From a checkpoint of a small transformer trained on Wikipedia.
Size: 9 layers, 6 heads of 32, MLP 768 GELU, vocabulary 1637, 4.62M parameters.
Architecture: RMSNorm before each block, rotary positions, no biases in attention or MLP, untied embeddings.
Each number is 200 + 20 x the weight over its row's rms, rounded and kept within 0 to 999. Layers, rows and columns count from 0. The size before them is the row's rms in percent of the matrix's.

# layer 3 MLP down, 192x768, rms 0.0652, rows 101-173, columns 672-767
094,213,220,162,200,207,185,195,227,171,211,199,205,201,235,190,206,210,230,202,198,168,190,207,228,176,231,200,208,191,206,232,193,211,221,237,175,207,169,206,182,197,204,200,224,176,184,214,211,217,166,162,219,198,224,200,152,191,224,166,239,169,194,205,227,182,234,199,218,194,205,231,186,175,225,189,216,216,229,202,195,180,198,203,211,207,156,222,197,206,166,179,203,192,172,230,186
096,201,217,182,221,221,199,188,216,192,200,194,183,211,152,184,158,189,223,201,205,177,215,211,216,261,190,219,217,200,206,223,194,229,178,199,204,214,207,189,192,206,211,209,195,185,190,211,234,195,226,221,201,197,224,210,210,209,211,170,191,189,209,220,189,224,211,205,245,200,244,190,201,193,200,230,182,207,197,201,214,225,204,219,208,230,208,171,233,196,271,211,204,209,201,221,191
097,201,177,233,214,202,203,221,223,193,196,244,185,218,235,188,180,235,201,216,200,202,190,197,174,240,210,202,241,161,200,185,184,191,193,224,246,210,170,198,187,202,162,187,179,184,217,207,170,202,199,194,197,221,219,183,217,180,216,175,175,221,183,178,211,231,205,179,179,193,167,232,170,223,236,200,211,231,200,205,211,246,185,175,201,188,212,197,222,226,227,172,191,224,191,184,189
100,223,206,198,191,186,207,226,173,209,189,179,227,191,162,238,200,215,188,203,235,187,202,215,231,223,181,214,194,199,206,221,223,207,220,207,155,200,207,207,200,194,233,210,200,182,215,193,184,207,223,199,166,215,207,212,239,222,183,170,209,204,198,210,219,206,175,213,183,140,209,213,183,190,201,219,178,232,189,177,221,208,185,242,232,182,237,226,186,211,230,227,218,193,186,224,198
094,204,186,195,201,209,227,201,174,198,210,181,202,181,187,199,197,190,196,197,233,211,189,232,186,199,204,239,240,212,202,173,222,207,181,187,199,206,203,199,165,260,171,198,222,240,183,215,218,245,224,215,176,170,224,229,207,232,185,175,244,208,190,206,177,204,197,193,218,216,186,203,215,205,143,225,244,175,200,160,226,236,213,176,182,192,204,182,211,187,180,196,210,168,199,228,197
099,211,257,180,188,204,199,205,162,210,218,217,247,188,198,219,187,235,194,214,188,200,248,199,207,189,197,206,194,223,243,220,161,190,177,190,194,204,202,208,182,172,241,209,217,222,221,179,208,146,198,207,208,200,216,184,172,192,214,203,214,177,215,229,194,164,193,211,209,199,180,166,175,226,195,222,216,218,198,226,213,212,184,224,192,185,192,214,192,196,212,197,206,199,198,209,186
103,204,197,210,230,158,236,192,247,195,217,203,183,214,154,215,210,213,156,220,214,199,224,211,161,210,181,191,231,210,203,190,215,178,230,216,207,192,227,195,190,190,168,163,175,197,227,183,169,164,189,202,222,194,165,209,215,182,196,215,212,210,204,204,238,159,205,216,195,181,196,212,200,223,200,204,210,193,170,216,202,193,207,243,197,194,194,244,189,202,167,171,231,205,220,190,220
102,189,196,240,194,203,197,181,165,193,200,198,188,168,164,155,235,220,150,222,190,187,176,196,174,191,181,207,233,153,150,231,187,203,209,190,198,224,192,204,202,172,212,203,193,185,210,216,232,221,188,188,193,200,173,206,173,218,186,151,176,194,199,210,199,180,201,190,199,187,220,203,183,216,231,226,211,212,171,201,209,204,159,227,174,196,216,202,220,164,193,173,181,182,181,255,181
105,177,234,205,213,211,182,163,165,156,235,227,197,212,146,194,237,188,192,176,220,201,207,216,190,201,203,162,213,214,175,214,187,164,167,154,150,212,191,196,202,218,155,194,195,167,205,214,190,174,183,231,179,203,172,225,221,224,211,195,191,214,171,234,208,194,199,179,191,197,200,168,144,198,187,177,164,186,225,193,201,204,236,203,139,213,164,245,190,200,222,209,202,208,201,203,195
095,183,187,203,191,195,196,213,198,210,201,229,203,200,203,207,166,154,202,152,214,207,215,241,216,204,200,175,215,202,208,162,219,198,175,184,200,217,210,191,187,223,186,179,200,216,199,154,205,184,186,240,180,190,195,196,226,205,224,206,180,197,179,173,199,199,218,175,228,229,163,222,192,199,226,231,203,203,183,212,156,223,212,214,181,194,222,210,216,199,234,186,189,173,152,225,182
101,214,174,201,162,199,196,183,206,203,185,209,192,160,202,216,176,225,189,216,234,215,229,230,184,220,173,179,183,204,230,193,204,217,180,186,204,203,204,222,153,209,192,157,210,222,193,214,185,157,171,201,212,225,160,211,178,159,205,166,186,166,213,235,217,194,215,212,195,193,163,197,215,152,187,225,180,215,193,205,207,185,203,184,191,209,205,185,196,193,185,195,195,208,227,204,189
097,189,210,232,209,196,221,205,212,225,213,217,235,227,171,148,195,228,194,194,208,203,191,216,191,205,189,195,195,207,180,204,194,196,172,200,195,234,194,153,209,168,148,210,190,164,206,193,209,161,217,206,189,196,166,209,179,177,200,179,216,208,210,216,225,205,206,222,191,195,195,162,216,209,194,213,229,181,224,213,202,175,164,208,173,181,199,216,206,183,239,197,191,202,208,214,207
095,234,227,194,182,199,190,205,196,160,207,198,196,210,209,212,170,185,183,186,201,209,216,207,205,189,219,179,176,215,203,214,186,197,207,184,183,216,203,192,196,211,202,176,218,191,205,190,199,184,162,205,198,194,194,187,183,190,218,207,218,214,172,194,164,198,177,223,208,186,261,217,206,190,214,155,208,191,198,168,189,228,203,204,200,171,171,206,213,185,201,194,174,193,232,253,208
096,159,190,204,197,171,192,197,180,178,214,245,248,226,184,182,188,218,185,236,253,230,183,200,206,217,175,192,194,208,233,204,171,158,204,250,182,213,177,233,181,230,171,214,205,184,165,183,201,222,193,178,180,224,215,180,189,187,213,233,195,228,208,172,214,204,227,206,212,206,219,219,166,221,210,180,178,193,206,205,180,173,203,246,207,215,221,216,176,216,169,169,167,182,218,216,222
098,222,196,146,209,212,212,190,202,217,203,150,184,221,200,201,200,232,188,234,211,175,179,184,204,181,182,206,176,201,202,187,189,165,172,202,165,185,209,206,209,204,198,168,211,228,200,199,205,216,194,180,212,175,186,230,241,172,195,193,189,225,225,206,226,209,174,244,208,200,198,212,199,204,223,187,235,175,178,186,185,190,167,225,179,226,187,196,201,184,222,180,186,234,201,212,191
102,216,159,154,216,209,203,213,210,192,193,239,196,177,199,183,188,204,213,219,163,198,214,194,241,241,182,186,202,185,204,193,240,177,211,198,127,157,200,190,193,197,201,219,182,231,211,189,244,206,177,213,217,215,180,194,209,232,210,217,158,185,162,208,205,228,173,212,212,220,204,193,182,212,189,201,183,180,217,221,216,230,171,221,206,246,215,222,222,193,228,193,201,229,212,164,207
097,177,188,198,188,194,221,167,230,212,220,164,209,192,204,210,204,162,237,173,202,224,232,152,192,209,213,206,176,199,199,198,210,205,223,205,205,221,222,164,242,175,216,190,181,201,192,206,182,223,189,202,234,201,201,207,195,191,171,208,181,202,187,216,195,213,201,226,185,225,191,205,184,202,219,175,221,208,223,203,196,214,176,218,175,204,185,178,234,214,165,229,212,177,197,208,217
100,205,187,193,223,184,204,224,202,209,215,173,197,196,193,216,193,197,223,207,221,214,208,208,208,194,188,192,174,188,209,193,219,191,191,187,196,159,190,165,207,201,200,210,174,181,218,208,233,213,208,205,194,198,209,186,167,219,177,196,225,214,227,176,223,209,229,177,188,186,203,231,191,203,218,213,232,235,203,195,219,218,180,199,183,227,152,207,230,189,198,202,213,215,201,189,189
099,180,253,195,173,217,207,182,195,232,192,192,221,185,180,188,198,234,199,220,202,206,166,196,210,234,193,193,184,163,226,226,178,195,218,201,238,194,197,198,205,186,213,187,210,164,195,172,168,196,219,209,193,221,229,204,189,141,245,168,183,209,206,205,205,204,209,191,202,209,194,205,188,199,186,208,223,211,197,179,165,171,195,175,211,195,179,195,205,205,168,192,208,203,184,189,224
096,210,212,195,168,208,226,211,184,180,204,229,167,167,191,215,227,214,203,177,177,207,189,209,175,255,168,181,175,216,163,173,236,181,189,211,198,175,249,218,204,185,182,189,195,211,193,188,173,226,218,200,186,204,227,236,220,207,210,227,201,205,233,196,193,233,204,191,206,205,167,199,206,185,168,215,222,179,205,185,203,204,181,210,179,194,218,190,192,184,225,187,230,193,244,184,197
101,199,162,209,215,188,216,192,235,212,196,221,201,190,199,209,194,198,213,194,194,199,197,184,163,204,203,214,213,195,191,234,205,215,194,202,227,184,198,214,174,206,196,187,197,215,164,215,249,195,190,195,193,191,228,156,197,173,219,197,223,179,183,203,224,208,241,216,173,236,206,228,197,195,182,148,191,200,203,213,225,182,176,226,211,184,143,192,165,228,201,197,164,197,215,233,199
103,211,201,254,189,189,242,208,216,206,196,241,205,224,203,191,192,179,215,191,202,209,192,185,193,193,157,186,187,220,241,219,202,184,179,257,189,191,172,187,219,238,172,219,181,209,197,195,224,191,226,213,221,222,197,174,196,159,187,231,209,187,188,201,221,199,191,205,154,187,179,167,184,216,208,210,221,230,188,227,223,153,203,196,196,186,234,189,190,188,196,180,218,179,222,195,186
102,184,196,165,155,201,220,188,223,207,197,197,212,191,192,206,179,199,242,205,216,211,194,201,184,211,200,192,214,185,171,213,203,194,164,227,208,202,142,210,215,181,219,229,191,171,216,196,214,181,209,230,196,192,223,195,183,175,177,182,170,189,176,171,223,173,155,234,216,207,205,209,210,193,216,246,203,196,199,180,192,157,160,217,160,214,182,203,173,208,182,208,229,184,221,222,233
097,183,186,250,193,200,194,191,200,160,170,219,196,179,192,218,215,213,178,162,188,215,193,189,203,229,212,176,213,195,206,195,190,182,196,186,215,227,197,199,168,192,177,158,188,190,208,194,206,183,187,201,226,201,176,193,199,207,202,191,190,221,194,186,181,194,225,228,224,191,205,191,202,176,174,203,228,259,213,171,169,206,172,220,197,198,245,165,211,208,214,161,203,186,226,231,163
108,184,229,214,210,209,202,197,198,218,220,198,197,198,164,192,175,177,189,151,212,205,143,191,218,212,227,186,207,192,190,199,215,229,170,200,237,200,218,185,199,188,196,211,216,168,210,181,193,212,163,187,207,222,212,186,215,183,198,168,189,193,198,201,194,238,186,236,215,234,218,208,201,166,220,193,197,199,170,189,191,181,208,205,220,216,154,186,170,191,200,193,187,199,195,202,182
104,231,184,158,188,209,204,230,192,199,227,198,212,226,226,205,212,196,177,179,196,215,197,172,212,230,220,190,204,189,191,199,225,161,206,179,209,210,197,186,208,190,182,198,197,175,195,228,231,177,204,192,172,195,234,212,214,186,159,206,212,186,229,183,200,232,172,241,228,221,232,229,198,204,227,176,167,205,179,219,214,194,191,177,228,215,206,132,225,203,202,212,188,201,186,205,182
106,229,210,214,212,201,207,198,203,215,219,182,234,156,211,210,195,249,210,201,182,188,209,193,206,174,204,199,235,229,200,201,203,210,182,172,204,189,209,193,199,153,197,178,176,207,207,203,160,233,181,208,267,206,168,215,173,167,204,203,198,186,178,219,242,198,188,205,215,179,200,193,183,173,245,212,175,173,204,189,194,234,237,191,162,211,158,203,167,210,198,201,219,216,203,183,238
095,181,176,221,187,205,197,210,201,180,209,170,196,228,189,198,188,193,191,162,195,196,186,225,196,217,172,219,167,208,210,211,169,212,224,187,227,191,210,208,239,192,203,195,220,222,204,219,203,164,233,196,191,177,182,199,206,175,200,201,192,203,184,240,189,225,207,187,182,186,204,206,202,223,251,190,173,194,240,200,164,240,174,178,184,224,179,211,196,179,210,204,218,194,197,190,208
097,226,188,206,167,220,179,212,174,227,196,179,226,221,229,237,190,151,159,182,186,190,210,221,192,202,193,160,200,260,176,230,228,208,187,258,186,178,206,209,204,219,188,204,231,215,190,204,225,225,196,204,215,213,212,219,175,217,210,233,192,207,170,196,179,187,187,188,186,178,242,226,193,188,206,174,148,251,206,200,183,213,217,191,200,204,219,220,201,202,186,213,213,246,212,184,193
099,186,179,205,177,208,203,208,217,210,213,185,183,211,207,218,218,203,174,180,216,213,172,214,232,209,188,231,178,173,194,217,200,247,186,166,180,169,171,214,187,211,201,245,179,187,194,203,222,184,171,190,188,209,156,196,188,234,209,213,193,174,208,227,193,212,211,193,183,205,232,191,204,216,207,185,194,171,163,217,216,218,227,208,196,207,225,183,218,193,185,207,231,181,188,212,173
095,216,194,215,196,201,198,189,237,229,199,188,176,216,204,177,188,198,214,193,225,161,201,204,182,221,219,232,166,192,217,142,150,169,217,238,185,197,185,179,181,209,207,187,201,217,191,223,250,167,188,167,180,168,188,223,194,221,203,199,185,156,171,222,200,222,205,196,220,209,204,202,182,218,165,182,184,228,205,200,195,160,170,181,174,239,209,204,194,190,219,173,204,202,222,231,219
101,214,153,208,212,223,207,171,242,195,209,221,207,238,205,190,217,202,171,164,222,226,200,171,189,220,225,196,142,213,197,174,211,205,193,202,205,213,193,179,185,226,216,184,207,221,184,214,210,179,242,179,180,190,235,216,185,208,188,208,188,216,187,186,200,213,230,209,178,173,159,229,200,226,178,224,193,214,196,205,201,197,171,187,213,206,225,188,196,243,203,174,192,165,216,211,221
099,202,211,206,163,202,215,223,184,205,211,216,233,223,218,195,188,191,190,182,212,174,180,190,218,197,192,188,182,208,227,192,191,199,206,188,202,204,214,198,195,206,221,218,207,185,227,220,207,191,202,210,197,158,166,175,162,166,218,198,212,166,202,194,201,198,207,223,189,162,173,179,203,197,200,170,233,215,172,239,179,199,166,198,191,202,210,215,212,218,212,210,222,204,199,239,200
105,180,201,188,183,193,174,199,212,197,208,212,158,189,175,203,205,172,174,196,235,190,169,202,198,187,198,196,213,200,180,247,168,212,212,214,181,215,225,218,195,204,219,188,213,221,217,197,212,179,255,205,173,172,177,205,188,208,194,232,229,198,164,178,215,135,209,231,185,185,170,193,204,216,211,248,186,213,171,182,152,161,201,195,210,229,205,211,211,183,225,196,226,212,184,194,210
098,162,180,239,221,229,191,190,188,214,170,184,208,196,213,190,213,163,189,194,167,229,198,199,178,210,150,204,225,191,220,202,238,223,170,198,207,190,230,230,178,198,163,178,252,212,182,211,180,206,182,192,216,178,213,171,191,211,203,188,211,191,162,159,191,194,214,205,218,208,215,210,210,193,179,197,212,226,230,205,178,197,190,237,211,192,218,179,203,191,179,191,206,214,191,193,177
102,206,212,206,192,202,212,199,196,174,204,224,226,196,208,217,202,220,209,180,187,218,224,214,227,220,195,199,207,214,210,208,189,189,216,204,194,221,156,184,239,239,198,190,207,199,188,184,197,195,202,176,203,188,200,188,201,206,207,194,206,218,210,202,231,184,255,181,198,226,214,186,223,177,208,198,226,210,215,203,191,188,209,203,193,238,215,194,181,226,212,238,207,156,214,181,198
096,199,196,188,197,169,211,226,180,199,202,230,220,210,214,175,205,204,215,205,169,182,214,171,176,204,199,208,191,200,187,214,181,183,159,181,199,191,182,231,202,166,214,203,163,226,201,215,204,144,232,202,188,216,219,221,165,187,201,197,240,199,206,189,203,167,220,165,196,221,170,206,229,236,207,220,216,204,137,208,196,160,209,203,210,194,204,165,206,217,212,195,215,200,195,183,172
101,208,232,187,209,210,209,203,199,173,175,207,204,206,203,227,222,223,194,202,228,224,205,202,199,216,226,226,200,204,172,192,200,201,215,212,199,221,168,222,210,214,200,230,208,194,189,161,246,163,201,204,239,226,194,217,196,190,173,200,188,185,190,222,217,232,201,184,230,173,206,205,187,202,205,186,199,193,223,212,212,193,197,199,182,163,223,186,173,190,172,166,183,187,194,217,223
102,183,214,221,206,207,225,211,236,208,189,176,225,218,184,215,204,175,213,165,194,215,187,187,166,171,187,211,167,227,182,172,200,224,171,192,214,173,200,220,167,203,211,188,180,206,233,193,232,232,197,242,207,182,240,210,197,152,165,205,243,197,178,163,202,212,216,203,199,184,235,218,168,177,223,224,166,188,195,220,170,186,205,221,200,229,207,208,219,191,191,216,228,216,191,206,251
101,177,181,231,203,196,237,208,189,166,240,207,197,187,209,219,193,192,231,224,178,202,194,204,214,193,189,190,183,218,208,195,212,182,157,197,180,218,190,200,197,184,220,207,193,208,213,169,205,195,181,200,235,191,194,185,223,198,203,186,207,221,190,218,223,234,192,167,201,213,178,206,183,183,172,207,206,208,220,209,149,149,186,208,212,195,152,216,215,180,199,200,232,198,220,204,210
096,180,201,199,208,167,197,172,236,176,221,181,176,218,151,190,214,206,201,216,213,181,221,170,222,175,153,206,206,221,176,220,175,221,221,221,222,189,210,195,208,155,172,177,193,223,187,211,227,201,201,196,201,242,186,214,178,203,223,224,182,218,212,174,236,174,200,213,193,206,198,184,242,201,193,219,212,185,204,229,191,185,189,204,168,215,183,215,185,190,182,220,226,218,214,167,231
098,239,204,203,180,218,222,238,183,220,204,217,172,190,169,217,171,197,186,213,225,220,200,170,189,214,179,215,181,207,222,197,209,185,194,200,183,231,208,219,197,215,190,208,220,189,167,228,204,211,179,215,192,235,182,209,195,171,218,237,214,224,200,166,127,227,236,187,151,212,184,237,217,198,192,204,179,202,216,213,140,209,173,224,240,226,211,207,201,173,216,199,174,188,175,179,168
104,170,217,218,201,202,249,194,215,222,199,201,178,216,190,202,187,197,203,182,209,196,172,209,193,194,214,211,217,241,217,187,202,215,189,188,204,232,201,196,196,194,180,193,222,167,201,185,169,183,209,213,183,174,211,190,170,220,240,233,210,210,177,207,196,208,230,207,211,208,215,185,173,197,211,190,200,201,200,241,168,193,202,188,209,198,209,189,188,196,166,190,201,206,182,200,197
101,151,233,202,212,200,222,232,207,192,188,189,184,192,183,170,195,199,157,216,204,249,162,195,194,200,223,226,175,198,215,218,180,228,258,207,201,189,194,196,192,173,218,163,196,199,242,261,209,197,209,193,231,184,212,186,203,177,187,185,197,219,211,237,204,216,181,178,193,222,192,243,215,217,202,204,184,202,213,218,208,223,205,210,177,196,168,200,202,227,210,225,197,232,189,198,220
094,201,212,190,158,226,200,205,217,212,183,174,183,191,214,200,216,198,193,200,204,219,202,210,199,196,182,165,187,189,181,199,210,215,187,190,200,198,208,192,229,255,211,172,192,211,210,176,195,222,191,203,170,221,193,198,203,217,163,199,237,180,197,172,203,191,198,184,203,192,206,180,211,210,195,201,188,185,191,178,201,181,206,209,202,210,191,226,176,199,162,214,204,214,178,211,219
105,205,189,257,185,164,182,190,235,202,164,218,199,168,219,242,202,235,235,213,182,186,176,209,177,195,210,205,178,192,172,196,193,194,215,220,205,222,205,187,207,171,171,242,196,197,208,177,232,179,178,231,209,222,170,177,251,185,231,222,182,210,206,222,225,228,208,199,201,207,211,239,207,203,186,221,172,199,197,189,209,218,190,195,204,245,219,211,194,190,179,219,213,191,204,181,192
096,158,205,176,170,228,186,193,175,177,198,208,183,167,194,232,223,209,190,189,212,179,192,222,211,198,187,194,226,184,197,192,207,225,208,208,191,191,218,196,166,201,200,220,187,169,195,229,190,181,191,210,216,199,226,229,203,209,157,164,261,196,207,168,156,192,210,224,182,214,182,208,243,171,212,206,231,167,237,179,159,219,181,192,187,216,206,219,179,185,166,203,213,202,198,241,241
097,215,179,194,186,221,244,221,200,211,193,218,191,181,207,197,210,184,166,203,208,219,169,216,211,198,205,211,215,201,203,194,209,191,167,215,222,201,211,218,179,229,187,198,199,194,203,169,176,173,181,199,224,208,196,218,180,151,221,208,242,212,148,193,183,202,225,190,178,182,221,146,233,228,217,180,174,169,180,198,217,193,212,218,211,193,191,194,219,181,172,210,193,201,203,184,206
095,191,228,212,199,221,199,193,242,219,185,217,213,199,198,152,190,240,162,159,180,139,160,186,192,180,208,194,199,245,146,205,197,164,177,201,196,213,224,185,194,179,214,178,237,184,171,215,176,211,206,197,206,170,194,203,218,196,207,178,224,186,183,192,186,220,227,187,166,194,233,216,185,159,207,217,192,173,191,182,212,263,198,185,188,193,155,213,201,210,203,203,199,208,201,197,161
098,205,230,176,157,167,203,202,208,224,248,227,169,187,188,175,202,221,203,217,159,202,208,182,189,170,187,204,218,215,193,217,210,214,222,178,179,213,179,191,214,226,176,181,204,198,161,159,210,207,219,197,190,212,182,200,192,202,195,202,152,241,183,202,180,216,194,192,176,223,206,216,193,194,187,184,172,194,202,216,189,209,216,207,198,193,232,207,193,226,195,224,221,183,189,218,180
105,172,226,209,173,178,209,244,247,220,183,193,172,199,191,194,211,204,182,205,190,220,207,185,195,179,207,227,208,186,213,189,144,187,192,185,210,194,214,206,188,192,200,217,174,178,195,222,175,190,197,194,203,206,221,224,217,205,201,184,211,189,200,208,217,188,201,212,236,208,203,222,230,186,187,203,167,207,224,195,217,198,213,181,213,212,183,200,204,210,181,197,190,190,188,195,212
104,221,199,203,217,217,213,183,205,223,192,215,199,182,198,213,181,180,162,191,202,204,204,193,211,205,172,171,217,179,180,190,175,194,191,193,216,213,243,161,192,218,185,210,194,205,184,201,190,192,189,164,194,193,192,187,187,186,220,235,192,211,189,221,203,223,191,200,210,199,234,205,195,196,178,184,176,211,203,228,207,209,224,231,188,234,198,220,199,168,184,208,176,241,220,187,165
099,164,181,216,197,218,167,200,195,210,182,232,189,213,208,238,201,169,222,191,166,156,170,207,212,180,194,211,222,195,219,206,170,193,214,227,219,191,194,148,155,240,222,207,164,182,178,202,173,194,224,193,182,223,220,203,214,194,159,168,234,217,141,216,200,188,203,234,226,193,169,165,198,191,161,213,194,213,170,224,219,224,174,242,215,240,204,218,190,232,239,211,197,189,218,205,212
109,205,146,215,189,200,253,178,157,212,209,213,219,201,207,160,224,192,216,194,230,173,240,177,180,208,187,214,199,238,215,226,209,195,199,165,186,196,196,212,194,189,187,168,188,180,212,193,215,202,225,204,227,223,187,196,205,196,198,185,221,217,192,210,214,170,217,183,191,180,207,203,187,228,189,180,183,171,190,227,195,216,216,187,158,194,179,223,190,213,201,157,217,193,242,208,219
099,184,235,228,202,196,243,220,197,221,196,185,195,163,212,171,177,211,180,205,184,211,201,226,219,187,183,222,197,209,223,190,222,214,189,193,185,176,159,147,155,187,197,209,235,189,196,200,219,208,220,236,240,249,199,216,203,203,175,176,208,181,200,192,186,210,202,204,199,217,176,184,199,203,229,161,253,184,213,204,203,181,201,220,233,174,175,195,191,213,188,214,188,189,198,208,232
098,207,199,203,220,220,231,189,199,187,229,185,191,194,190,196,192,170,187,196,202,188,185,191,181,196,195,194,192,198,184,188,197,195,206,182,206,183,222,195,195,186,174,210,204,173,213,246,227,172,164,191,181,208,180,223,184,193,191,178,208,201,202,214,166,238,206,220,210,191,189,201,160,214,242,194,191,209,207,228,204,201,168,207,218,215,234,208,187,253,162,182,223,184,209,207,180
101,179,212,192,208,219,187,192,213,205,191,196,225,217,177,214,187,199,176,199,192,187,221,153,168,169,152,188,211,187,180,188,195,185,202,172,201,228,218,231,172,203,181,138,191,208,211,219,216,191,204,157,218,191,172,212,217,202,207,162,221,165,172,168,178,174,153,217,200,211,178,196,237,193,191,213,220,200,224,214,156,227,208,194,220,198,228,211,186,207,183,210,190,194,181,180,213
100,154,207,184,205,195,161,194,203,193,206,179,234,225,204,162,234,186,180,163,205,208,198,195,172,182,214,212,207,177,223,162,196,186,199,149,192,201,217,213,193,218,228,197,170,194,200,216,169,185,201,187,196,229,223,178,177,195,212,195,174,237,199,202,196,219,198,223,170,204,245,207,211,179,215,215,187,198,207,184,227,181,214,207,181,190,176,234,215,204,195,188,241,218,196,180,207
094,218,203,172,227,161,195,219,204,185,229,215,205,197,202,197,197,224,198,191,205,214,216,228,258,182,209,212,203,218,221,214,189,219,203,174,182,227,200,220,207,202,190,219,195,231,190,204,180,188,194,197,181,175,196,197,200,211,161,193,195,181,225,196,179,215,217,219,211,193,201,173,205,212,193,205,237,204,196,192,218,187,188,196,212,209,223,223,200,201,208,228,209,224,213,216,181
098,197,166,200,188,156,227,220,180,212,196,218,186,199,191,195,192,198,214,180,202,217,224,196,200,201,180,198,208,200,209,184,203,195,218,203,200,197,227,190,197,182,206,213,236,186,205,198,204,194,174,243,205,195,196,222,226,210,233,201,184,225,178,203,197,228,194,219,156,244,214,189,216,198,234,164,235,203,206,217,212,191,218,181,215,188,218,209,186,200,200,202,205,186,230,215,204
101,202,193,192,240,219,202,245,234,211,208,201,202,230,197,192,181,194,217,216,187,205,199,209,205,213,201,231,182,197,209,239,218,194,190,206,194,189,180,185,189,167,211,203,216,196,200,213,192,207,179,194,187,155,218,264,232,151,186,191,251,198,207,175,180,194,217,203,221,201,189,168,193,152,206,191,210,190,190,176,210,196,185,187,210,209,192,197,220,153,168,202,211,196,185,203,199
099,182,223,220,200,181,223,187,218,217,187,193,168,245,228,181,177,192,195,171,186,217,196,190,191,192,215,179,171,184,231,161,218,200,202,198,195,212,184,194,190,188,185,171,207,185,194,202,211,166,174,185,146,174,228,220,199,206,206,224,196,185,213,179,195,226,199,203,177,204,200,189,184,173,235,169,211,199,230,220,203,170,196,204,208,203,158,209,198,217,200,201,167,209,210,197,181
099,186,228,169,175,243,178,197,217,230,229,187,209,197,168,187,184,220,194,224,209,165,207,214,181,185,184,175,195,182,174,210,196,224,174,174,229,188,186,197,219,172,201,178,178,203,233,206,223,181,232,213,179,177,181,174,191,223,181,204,208,217,189,219,224,214,230,185,201,183,208,205,192,176,254,221,194,216,168,188,168,187,205,204,158,206,188,220,225,178,194,209,199,196,223,209,199
100,198,233,207,207,187,212,209,203,192,191,199,198,187,216,221,199,185,218,198,176,211,195,182,224,168,204,179,170,175,199,208,189,214,161,197,186,205,203,172,226,204,192,228,207,206,204,220,180,219,200,223,166,227,208,197,189,209,225,169,180,184,177,208,213,262,209,174,193,222,196,233,246,207,180,187,191,216,250,176,223,186,203,198,171,215,179,226,218,213,224,204,195,186,194,204,202
097,208,197,208,221,180,194,181,208,206,217,200,203,250,203,204,222,203,201,224,204,168,203,214,187,194,195,189,191,174,211,194,191,208,198,199,216,223,182,224,173,217,226,209,197,224,213,182,193,194,200,220,180,184,176,192,187,205,182,194,188,217,222,182,220,210,178,186,189,180,153,178,195,198,200,215,219,195,224,186,160,243,198,208,205,222,214,208,183,172,216,172,205,218,198,218,207
098,157,196,167,226,173,210,187,211,207,205,208,169,189,241,208,216,195,182,196,204,184,232,179,182,226,169,222,200,193,195,176,182,213,208,197,195,174,198,182,171,217,194,179,213,214,205,223,171,195,191,153,195,192,227,185,216,214,206,193,203,180,181,147,195,213,202,199,204,173,186,214,195,170,192,219,200,231,180,205,175,224,206,194,213,177,209,168,192,185,203,199,197,215,205,199,200
101,213,180,184,170,206,214,208,210,217,209,192,177,203,243,213,189,212,198,154,206,218,194,180,187,219,148,205,178,187,235,233,198,188,160,178,201,191,193,194,164,225,209,182,208,237,206,196,229,216,231,164,187,226,215,211,217,196,214,177,186,207,199,191,200,224,182,192,204,183,241,232,199,203,212,209,211,182,214,232,186,228,205,206,203,202,188,217,208,204,228,189,178,192,173,234,155
098,219,199,189,215,185,241,193,201,205,185,190,191,193,179,232,189,221,215,209,205,236,185,206,183,209,245,167,201,190,228,184,200,199,214,225,186,160,194,204,217,182,202,200,223,180,208,221,184,155,213,169,224,201,194,195,194,189,206,190,219,214,213,199,215,158,215,215,175,227,188,191,182,169,193,206,173,231,167,217,181,194,157,206,189,210,259,211,236,207,223,198,172,193,194,191,225
103,176,195,218,173,206,179,203,191,160,238,209,234,198,211,164,233,177,217,197,179,160,220,225,215,228,183,201,164,220,196,226,236,175,228,234,220,231,200,178,204,173,181,226,187,205,183,201,177,241,225,173,204,165,172,192,184,180,204,212,215,187,206,188,235,234,209,195,207,178,191,209,213,193,202,211,198,170,198,204,154,214,184,150,226,195,189,197,200,210,183,199,209,197,178,209,230
100,203,208,179,189,203,215,167,204,166,209,199,208,203,195,221,241,203,174,244,216,198,202,213,205,199,173,189,218,180,242,192,222,185,223,146,174,224,185,249,199,209,197,166,215,181,212,268,185,194,188,189,191,207,199,206,210,170,183,196,225,201,202,210,228,162,175,197,219,188,219,191,191,224,187,221,199,197,240,246,220,193,202,226,228,204,189,238,182,192,207,214,212,221,165,193,202
101,188,167,176,207,176,172,174,215,223,230,206,185,213,196,206,199,188,203,218,170,167,218,231,208,236,191,239,182,205,185,220,214,194,173,226,196,192,208,212,203,166,197,206,226,214,201,189,211,191,205,213,193,185,176,208,198,205,194,189,188,197,211,182,187,175,212,212,195,210,211,201,202,192,164,218,174,194,215,229,160,180,193,171,194,160,234,197,219,227,199,201,220,195,195,232,232
099,180,202,208,200,217,171,227,209,205,186,225,237,226,214,167,204,217,195,211,193,203,163,173,226,208,170,203,206,222,195,225,195,212,214,210,202,215,235,156,195,199,193,196,198,205,188,214,183,190,159,163,188,240,234,198,199,204,237,211,209,182,231,197,194,215,204,197,212,213,199,222,219,191,190,183,210,171,177,214,188,183,185,186,201,208,167,190,182,201,210,185,193,220,184,229,192
106,198,187,166,187,233,231,170,216,215,188,207,183,204,218,156,206,177,214,197,169,194,202,168,183,184,168,234,165,186,209,205,204,229,191,221,219,214,210,215,212,180,233,212,187,203,160,191,213,156,207,226,196,214,194,207,211,206,225,213,222,202,211,211,190,217,163,178,186,184,216,190,229,194,228,185,217,185,209,209,172,202,215,166,209,167,193,219,184,188,182,224,209,181,203,222,213